Weights of a small transformer language model.
Size: width 224, 4 heads of 64, MLP 576 SwiGLU, vocabulary 1024.
Training: a variant of Adam for these matrices, 115M tokens, 14087 steps.
Each number is 128 + 24 x the weight over its row's rms, rounded and kept within 0 to 255. Layers, rows and columns count from 0. Numbers have three digits each. The size before them is the row's rms in percent of the matrix's.

# q: layer 6 attention query, 256x224, rms 0.0428, rows 29-56, columns 0-111
# k: layer 6 attention key, 256x224, rms 0.043, rows 29-56, columns 0-111
q29 082:140101085122154140191107132141158117148125102165124080141092103062127135117113158106110103105135118161148155111096084143101130156094158135080156115139132129117137098123157154135127151118127155122168123135109167116158135156165161103117118123093127151148114096143154098127094091129120155124116090173146149098151161144127142107133125088143
k29 081:158154184125105142137113089116110144137127160129113134086172126131121097150168144116121139097096076146103151167161173135152137091117131121149120095094090130083092127114120104099151092098136129098143178084139102148113121087123122135162136079097141121086166128128106076144138096120128114126132104132147109143170144098130133134148110131083
q30 089:122107120184132091130154168195114177053139109135177142128135114125134087158141139146090152130157159138123141120103119124138079147130125139143106095137112149131125154092095130170096118128123141140118145150104136134145078122131130138165129104143169117135151136158127154098115139143146146138125085087178111114110161160143186131073145098162
k30 085:070104137126089135102182131120133104161110127157144101133153122143145127158093127120134096080106162095144144155126109188140144165123140135145100106136095102134153140084123103108134162131117120117139105145097103131130143137117131175178138113123110135150100139133138154161158092112143102137114117138091118122141147097147144119147178105128
q31 086:139113110171111148148163140148134150115141135111154121133154151135136156089077125120114147117091137147115082094094164170107117154127093162132087143103119144146126138150149123138154142111098095141110139144191118132118171125089119123163164124124106109086158128159153168162113165118134116153094138124132128111133126130082124161172160105131
k31 082:137125088110132104112145143114115143131098126123169115163134155112153123162111115112123109155128114085165136101156093123133144147157122101128147142128129154075153113150145147125139162103080154141127161106143165067124119141097135158110090125126106109134139142137133128149118143100140134097105131086115125134125171112104138118081150131100
q32 106:118115099127154127132110109119145119153133138136138109097120148099145105096099144098121143103155129126172088138127155143128145102132133145122122146153209124102137124154139084128102106141120109152141093133120123159159112095138127123119110155122129152161147119140169118104135145151114132117129133132098125120177099144142148172145125133144
k32 129:126144146102093131113116142133086174110117094139140156174123153148191154162120106150144076117151093110126102146173091164168116149091159093108164143139119129117124116122086127123117154104114136150135150142154127147106157160164142162143145107093130110143168170101137125153128145091105122159149122096140101160126114106159138118125163124113
q33 106:160147143168090119150140103175121139153110128126084117139125126129122133109152172121145155170077129125132131091119112149107105130110144140124119150090078142147111100109161177103139121104128135121133169135126109107112146142081114115116129101099117190111120114154102146096115083120115098129117126123129130146054134129112157143176110097163
k33 108:112091140142166139141143107105157068136142167099112122073138124086093095107132162113118188098135135145111132109097155116110148105170105168165109112146148148137138132139170107130115126127120116118110148118093121115157081111113103100119097116161124132120122087140124124111138129148148158093123119159114107083158124147087125133154086124130
q34 094:100134124106152142106106166101089082118144106138176112117133121140124144158067122157129098089180150143113140155120118129130174116142129142121139111190176117126145134112106114129150117119140139154129104139134129132122118135164136155130131144154170074157131155112154096195129129119146153114116108133152122134171114136155097123132153136102
k34 098:132154124121090106137099111142100169093122076091126165170096127153152136156112083142131091139179131125109120168132109129103092158072163106100125145120122111109083134131119125126164152123139138124139126128142125143106184141145171143123152126087135097134116168096141138153143130106128126181128158113171151177127127100151136103089155131106
q35 095:156130149127129109164123117160144153143111171088122130140149102116140116103135133134116149156107113135126121107127104117107088114140138104126153137099093141177107138147149145091104146135118135096102138136129124114152157122086116099121110119093140196096134079141092128101148102141136104147130153110108117129097138117098150173128093110146
k35 092:139124118162122128132156101131158100144134160121136103090136101080103110074122127137112179124124148141147136102114134130123153102197121158159108131120130178133127107135154148145079101143110114130106121115090142111155110126140117097109085137169163145153120097140090101103129136153137134088094121149113114081107132139068123142140143163136
q36 087:151122139147101096112120137113132170159120142120096111145123128137118150104123119101084120172109109099109083128147121109141108160133124114129109112071137135125134163133119127109133114093078130090110164146124124137119117119129095133138104145093127185117137099123125197118146140165112117124119108131132120157088127097121141119072153124155
k36 087:111154108146139063110134104152128102131118112128146117099140123119137115136146167133150180120132109141140123141113130130133135092159123163146106125094116186159147130128120144144091155157121118103075124110140133108141090141118090107119084125162161150119132079152111108113150102114132118108079087173120127135084136123071127148133130162151
q37 094:148089151139114128126098103135108162137129134115098157147157142120154119090127120136116118177113108102104069131143115126153104125138143086158122134069135097138132141157126128078144113130110163114111196135174137140114136106133136119106109100117140150105118166099154158134153147098147133130132152098144083160133159098190161149091121123150
k37 098:155179115106072079120136113165108150152154139117127159113107140145178176132150139126150120153136102135115111129148125137109128101118105134120128154128135172119111093127080174126129139120134088128134122111155114114146152159128138114088116130143116167108119115052089068114112120109142100166134177136113147168080161161056098123125124173138
q38 094:118103144160132129108087135082123147134093108179147126137099156127163107158129136106135088119129083111108084124118135151202080176113164104161131099105134129153108107136126099138098134143112126101146117145137162151138095119147106143143099103145130130125109131104135145107109152105130137129125124123122111143127100098170164090100162112119
k38 101:129167111132070136163099115136087133115160115088145156163128097133148142141123110134109107140144137151129118139137132138123104161071110137086166125107113094127132117119116132131173112115143151123172152156152087166074148150146125146107158122100131134109117138119098165147142120142133110181142150114158135151107155148155135098133137136116
q39 080:107069149152172136108093102130125178133139140157125144149111173162166098123103092132130092095132121137115098145126136139175089122116170099160120129112130119127084107098137102142088148122109159102171120124148123123121104145123103137134138097121092099123107157138113143107120125132112110130139109099126078139120141132181182140085163103140
k39 099:152164139128079155134091121144096139120130076138134148139107080162143151112154131116125093154125150153109154154138111110137098114110131134085122147134118080144134128132109121118157105107157142111165170170166109150111172133147137148157171128107088136104138143141138157181103089132130127166131174118122142156111139117179105107106137139098
q40 075:156150107116128095116145116138104101145126103153153107097135099136100146114126143127108146111109151177154183114133112130106142104127119165142131149171094148100137132152145146113125159097152127141161133103140113104090154122117145169110141176087141129144170111138116078128134113133113064121163178122125170117106123151084080084157121127115
k40 103:141112126155141131138141125140143121112109146122118106106129122103099125110149114108097167152141138101113155120113142096123127124190118117131133136125136140112101144146185109140082106124104098117120109104092148113165088115105115089116106136159122143130096102156141122130127149147130145075110082160133140092136131159103160186144095092101
q41 077:106111122113147129103122130115204110091127101172083159107129136115150101121127099120124093090159116127123126122144145098125095146139136110140134126110173113074113141142161153132080101156133097102142112099128121102166106115124110148140111090132102087111083109144125107133124115135126148107088103160099143131128127152097153144115161094133
k41 096:185135135142087165136088128127104169089155102117165111136127114131126100106137100121127119125160133115097107118113122120130108153090118135138171143127123091113082093116126131147166131118147145099143131167168106149097133111107168131108150130114160151108121168114122130134148167140130138157088145083168104166117160083161144111124145133123
q42 081:128128112085114149125141123139120146141088124119084105169065124135124175137100149129142112160127162136125121143102113098095164154128118183109101148166117097086156118122089168171133157132114148179122128131105160146113151130111154116142116099109156160133133117138096091124148124135133111145159155129161158134140122138094135101089153104139
k42 103:120089140098170134141131113134170088125099170167115113083112101114089108130116144141129180139117131136141133122130175110121113119194113114156122098147099149120132161113173150151088105131069118103108113077102137121111093097111119090136131122113146142120105125168159114109127130131131142104142139125122128127151113135097133106149097114174
q43 081:135099131135079086102097118164131112135154140162110160105155110143077126116146180152142116080145114135130125124114120099122136136099126098096157141136113112150124090122118123138139136085156133110112142116137125151171115136136143151101115155122113123138139141111132157123168135108160100176148185140106150134096165104115085154141146127120
k43 091:096092145102144161119174087162122116129110137117096115115128118091148104120127136136137163107151104141161151122099123129099121107166128114149120117142161194126115128154132145111094140170117111137116115090125129105185082128132164131141113115159152115101139110186095117136143120113122164072156100143101127121155134171091156125099105119137
q44 219:136106126141101098099103145107106156118107109149154135179113160138173122152123100123122069126122142115098104137146115149148098171092160109124143140101149123118125123096092124116128142122127122098174142155157126146094140148151134132130137120092117108092101152087150151148125114096135120146124165109155102162142137090173163085112156139110
k44 052:181168120140132147191133076150090103129085112081132098095171097110076139097165110133138173123123160143148131102110137114117140157111134133135133106099093118149096084166115126110116137128173137138152140116145092166110137081126113103130150157123157104150181122150114104137141142146142161150109141165155123102096106132111130139110108164102
q45 073:089122099137127146132142114151167102161090138159104145112132142128135099091118152087101146098142089174099190142113100142118130119100134087107129118180159169144146102100129099095113121132144145092092125103103121101157130120155095167138114125128122139115065109142106111089118109110148156102119074120088115086127136145147134152164126139145
k45 155:147152120140081132106098135113114192119137097137148141184130140159146135150134105149130091128152151102119116146160097141140116187071157092119145132140130096108099120125098108138135143126123131125172157145143117138076159144149170152121143137088148104128144146105107154135139136103121126171110163091135110163117151110169134096085158126109
q46 087:149173154119097190123130122151121121090124164152130122142117104136131142113125136181103116148141121147125155137121148144099072094171086104151134147099111130111132122139115117178133137123147139124115092175162124065120118135124101114162111088175119140114139130117121114160176113113115166108139107119153078149160096150173168142087131104102
k46 086:102217142124143096127119150098094120110126099121138080123143119089110140119121099161139126164152168122109167124117123125122121121108121126083111119158126135148169121165097118126131064146157139129145095172161120122094114148148123111169135133135117160111072094101179115135099119105121113109107150122118101096106184083142125101163138123129
q47 088:100102117098130111124116129076147146150150129131142103163136101184093121126128142114178119149152103150153102146172108115128124098143109111151159127147085157136150117154156132128169144171190142126134130146121138112092166132119154114124092079076156200134119113116155084154121095147166128138145116099116106105124140100123133149125134094144
k47 090:167118129139142161155110166151106122130093127160115130144126106133117117144131136130128124102143115138114136160115131155169141125123133154109131132110150109099145145124122128144136096097096125080140145157165153164113148149181124114202141127110148099119114143159121107104160162132141129146126158126137106161137149151129065160124099159130
q48 088:113092134122147132142141146111112141099128102135131173123143073114115083120117117161138121122131138126146108104116094116175135147122159080108147138137116144121162088143162144114081117133084093132074105113145153136111114117154098138120088078082129129107142159155120164137128143144126134161141155079132126121119166166151155108064124123130
k48 087:168144105109156164102130107112138162127107099137104171118114082170107144134128177119169123120137117122153125140128133126082120097109073143141129139126147094122156123122126126136101122105130163117136174119163106141099132124105124138150107144125113147128145144146123145089136102168136105130175160075085104101156123165088169151107127108141
q49 089:151175145097122177072122126113151149117121148105148145156118144166136110114158172129181146090143095181114143098126145110133104158159138113137092146144119145112115138176119083128110134158139139109154138113121137178120132120120094142156137170131126142125168153117122106139142123153111145149142129138131139138130118110122112180108098151092
k49 088:144130097149153164101123141153111105072138118109137130116139129123106103091122103107122151150133130167112142123091113142099098133158134162123152117136160119161124149113129130079132102137160107114081143154138095170110183170145122123124131183121137122116130105123110132149098182128138136087136176127137152101124112166132097125152120142137
q50 093:112142155118168159116141106112105143110139078111133140119115107157147102142134107087172120060135110139116168119104141142112102151117142152124167120140133135121119102136090073145106151108142107098170114124105171138138137159148133107142162167140074080141112122132087136098130176113088147138116100129125176123118081140115145109073132122081
k50 090:101115092140078153138103110107139114106118125119093116111159102098139116090109114099162119141103176131171133088161120128107158118110129148135097138136110088125152131133148156125128128103151162161100154127150108068146133138120096126140140116164175093181099145159086118169110096103091109088138160133120122134133095104162175149151133114125
q51 087:089097185127113121098169109105159120114101128114140151125113138140130123139163134164168112096159101139122174140143133102133101127075142122157094127137136122129119085109119140172129174127086139148149122155132153157183121158147132145104173126201073131162154117148110130119127141110079151141095119118141141135160135139133138170080146129122
k51 085:137142090107127134097111133135130101109102116138116144148097125110123130129127113146109103135146135155110154107139070137183105132119126130175111130142146145137074118147102159150160119115143125124137102126176093093123132112113144138106147115150132146196108130146105146190144078115123140109148120087104155141118148130181087087172136129124
q52 092:136115131106166121164142142133104095149128131122138169124158118129107126176103174111142111122123152184112097143092095134095128120137102132128122155147109100131153106127136147142172149146126098176157137173080081152089165129110146107126152161157165118084133144120144108138126120054147140145161162126139150101095105131138125182124107116108
k52 090:127117121102094123104149181124125129133112116147067103134175154167176127113143131113150144139112162128134147128116156106108132134135208155167114113133153176094139107175127169113148149108136111128142093095142128164125134156094152112156106112102158101106110126136163125163130169104141125133134168142108111120142145095126118117115149205159
q53 084:114169109094185139163129104164129144117104111156101089152127118133131164078160169100117121106102110163114131110137113127094099133129150119110150145146132089144131131128126169116145164116131105136131153107156145100122099150126123151148145155138110144126084128152116130134145107102094124082116148115093124123144127133101131115144135130119
k53 084:145079105119130094147072116117105113125128172119153127058087140068103095141142132118125168130085144126125131148138138146086138114145163133094136107166140167116100148140092149135134111122170149097152118090115141151144137121149135102126130138135117080166124097137101108150088129111163139118113120136115137087111175108143130084121165074122
q54 085:133130134102132118075142105079099116093119076089146100168128139110103091116136108108109129135142130127108128160133104123125095092148181098124107153161151151140094146168140108083119139114117077102101120190135122132130103110119136142104136158107138114131110110131147140150145159181179136164138126110128134128133106135101124127104131095126
k54 087:132116122136137127152142118098110125109125101135164157128091104089116130095112079136148094127122110171151167111155126122118116158158144146159150107134106108138163120109143164123102113155130104129098129147117136096121136114131121071131112154154122152156138134132105173093129116127134162156144162113146138125102099117135135093124123074148
q55 090:141151159144126112135127114130142101118143130121136142094154140080142143101119106112126142127099121163113129147105125114066103098112137124116135131138118116102090113089100146149070164139092071102117158108124123122139166164138137134142135127083091184133127126106100129129143153143081141151135131144131170117130147162111140131197117119140
k55 089:131148149122139101135126089121115125139100164103122114131142122142106078136115135127133143172136141096112172112121154109151108155103159081124166094151135139129125148104125091154123097111125129117133162104128122063103129123079096107113125113137119109089115116132129088133075174147095133073128085114135137150147084091158162121091147124101
q56 085:075168150139116153120133085109111096139104113152111130124121141151095167140113134145151137144099146101155095151134144121130134188118137139137074172126127102152146118157148067138159117170161127124115153120180086151077107128162107159138138145116081095125173142123177109152131111178117122193128138134105139102123137136126127151114165118093
k56 083:142130100109149146188102165144138144100158103119137156132123128142097154108138146107148100130121163145150133147119137077153131103124139100094139155081150118138171142168146158155131084139120130121138186112103130174126126132098119144120160142122166170089157115130162132135137132126131111148099150139151155094118091162106151136124136152088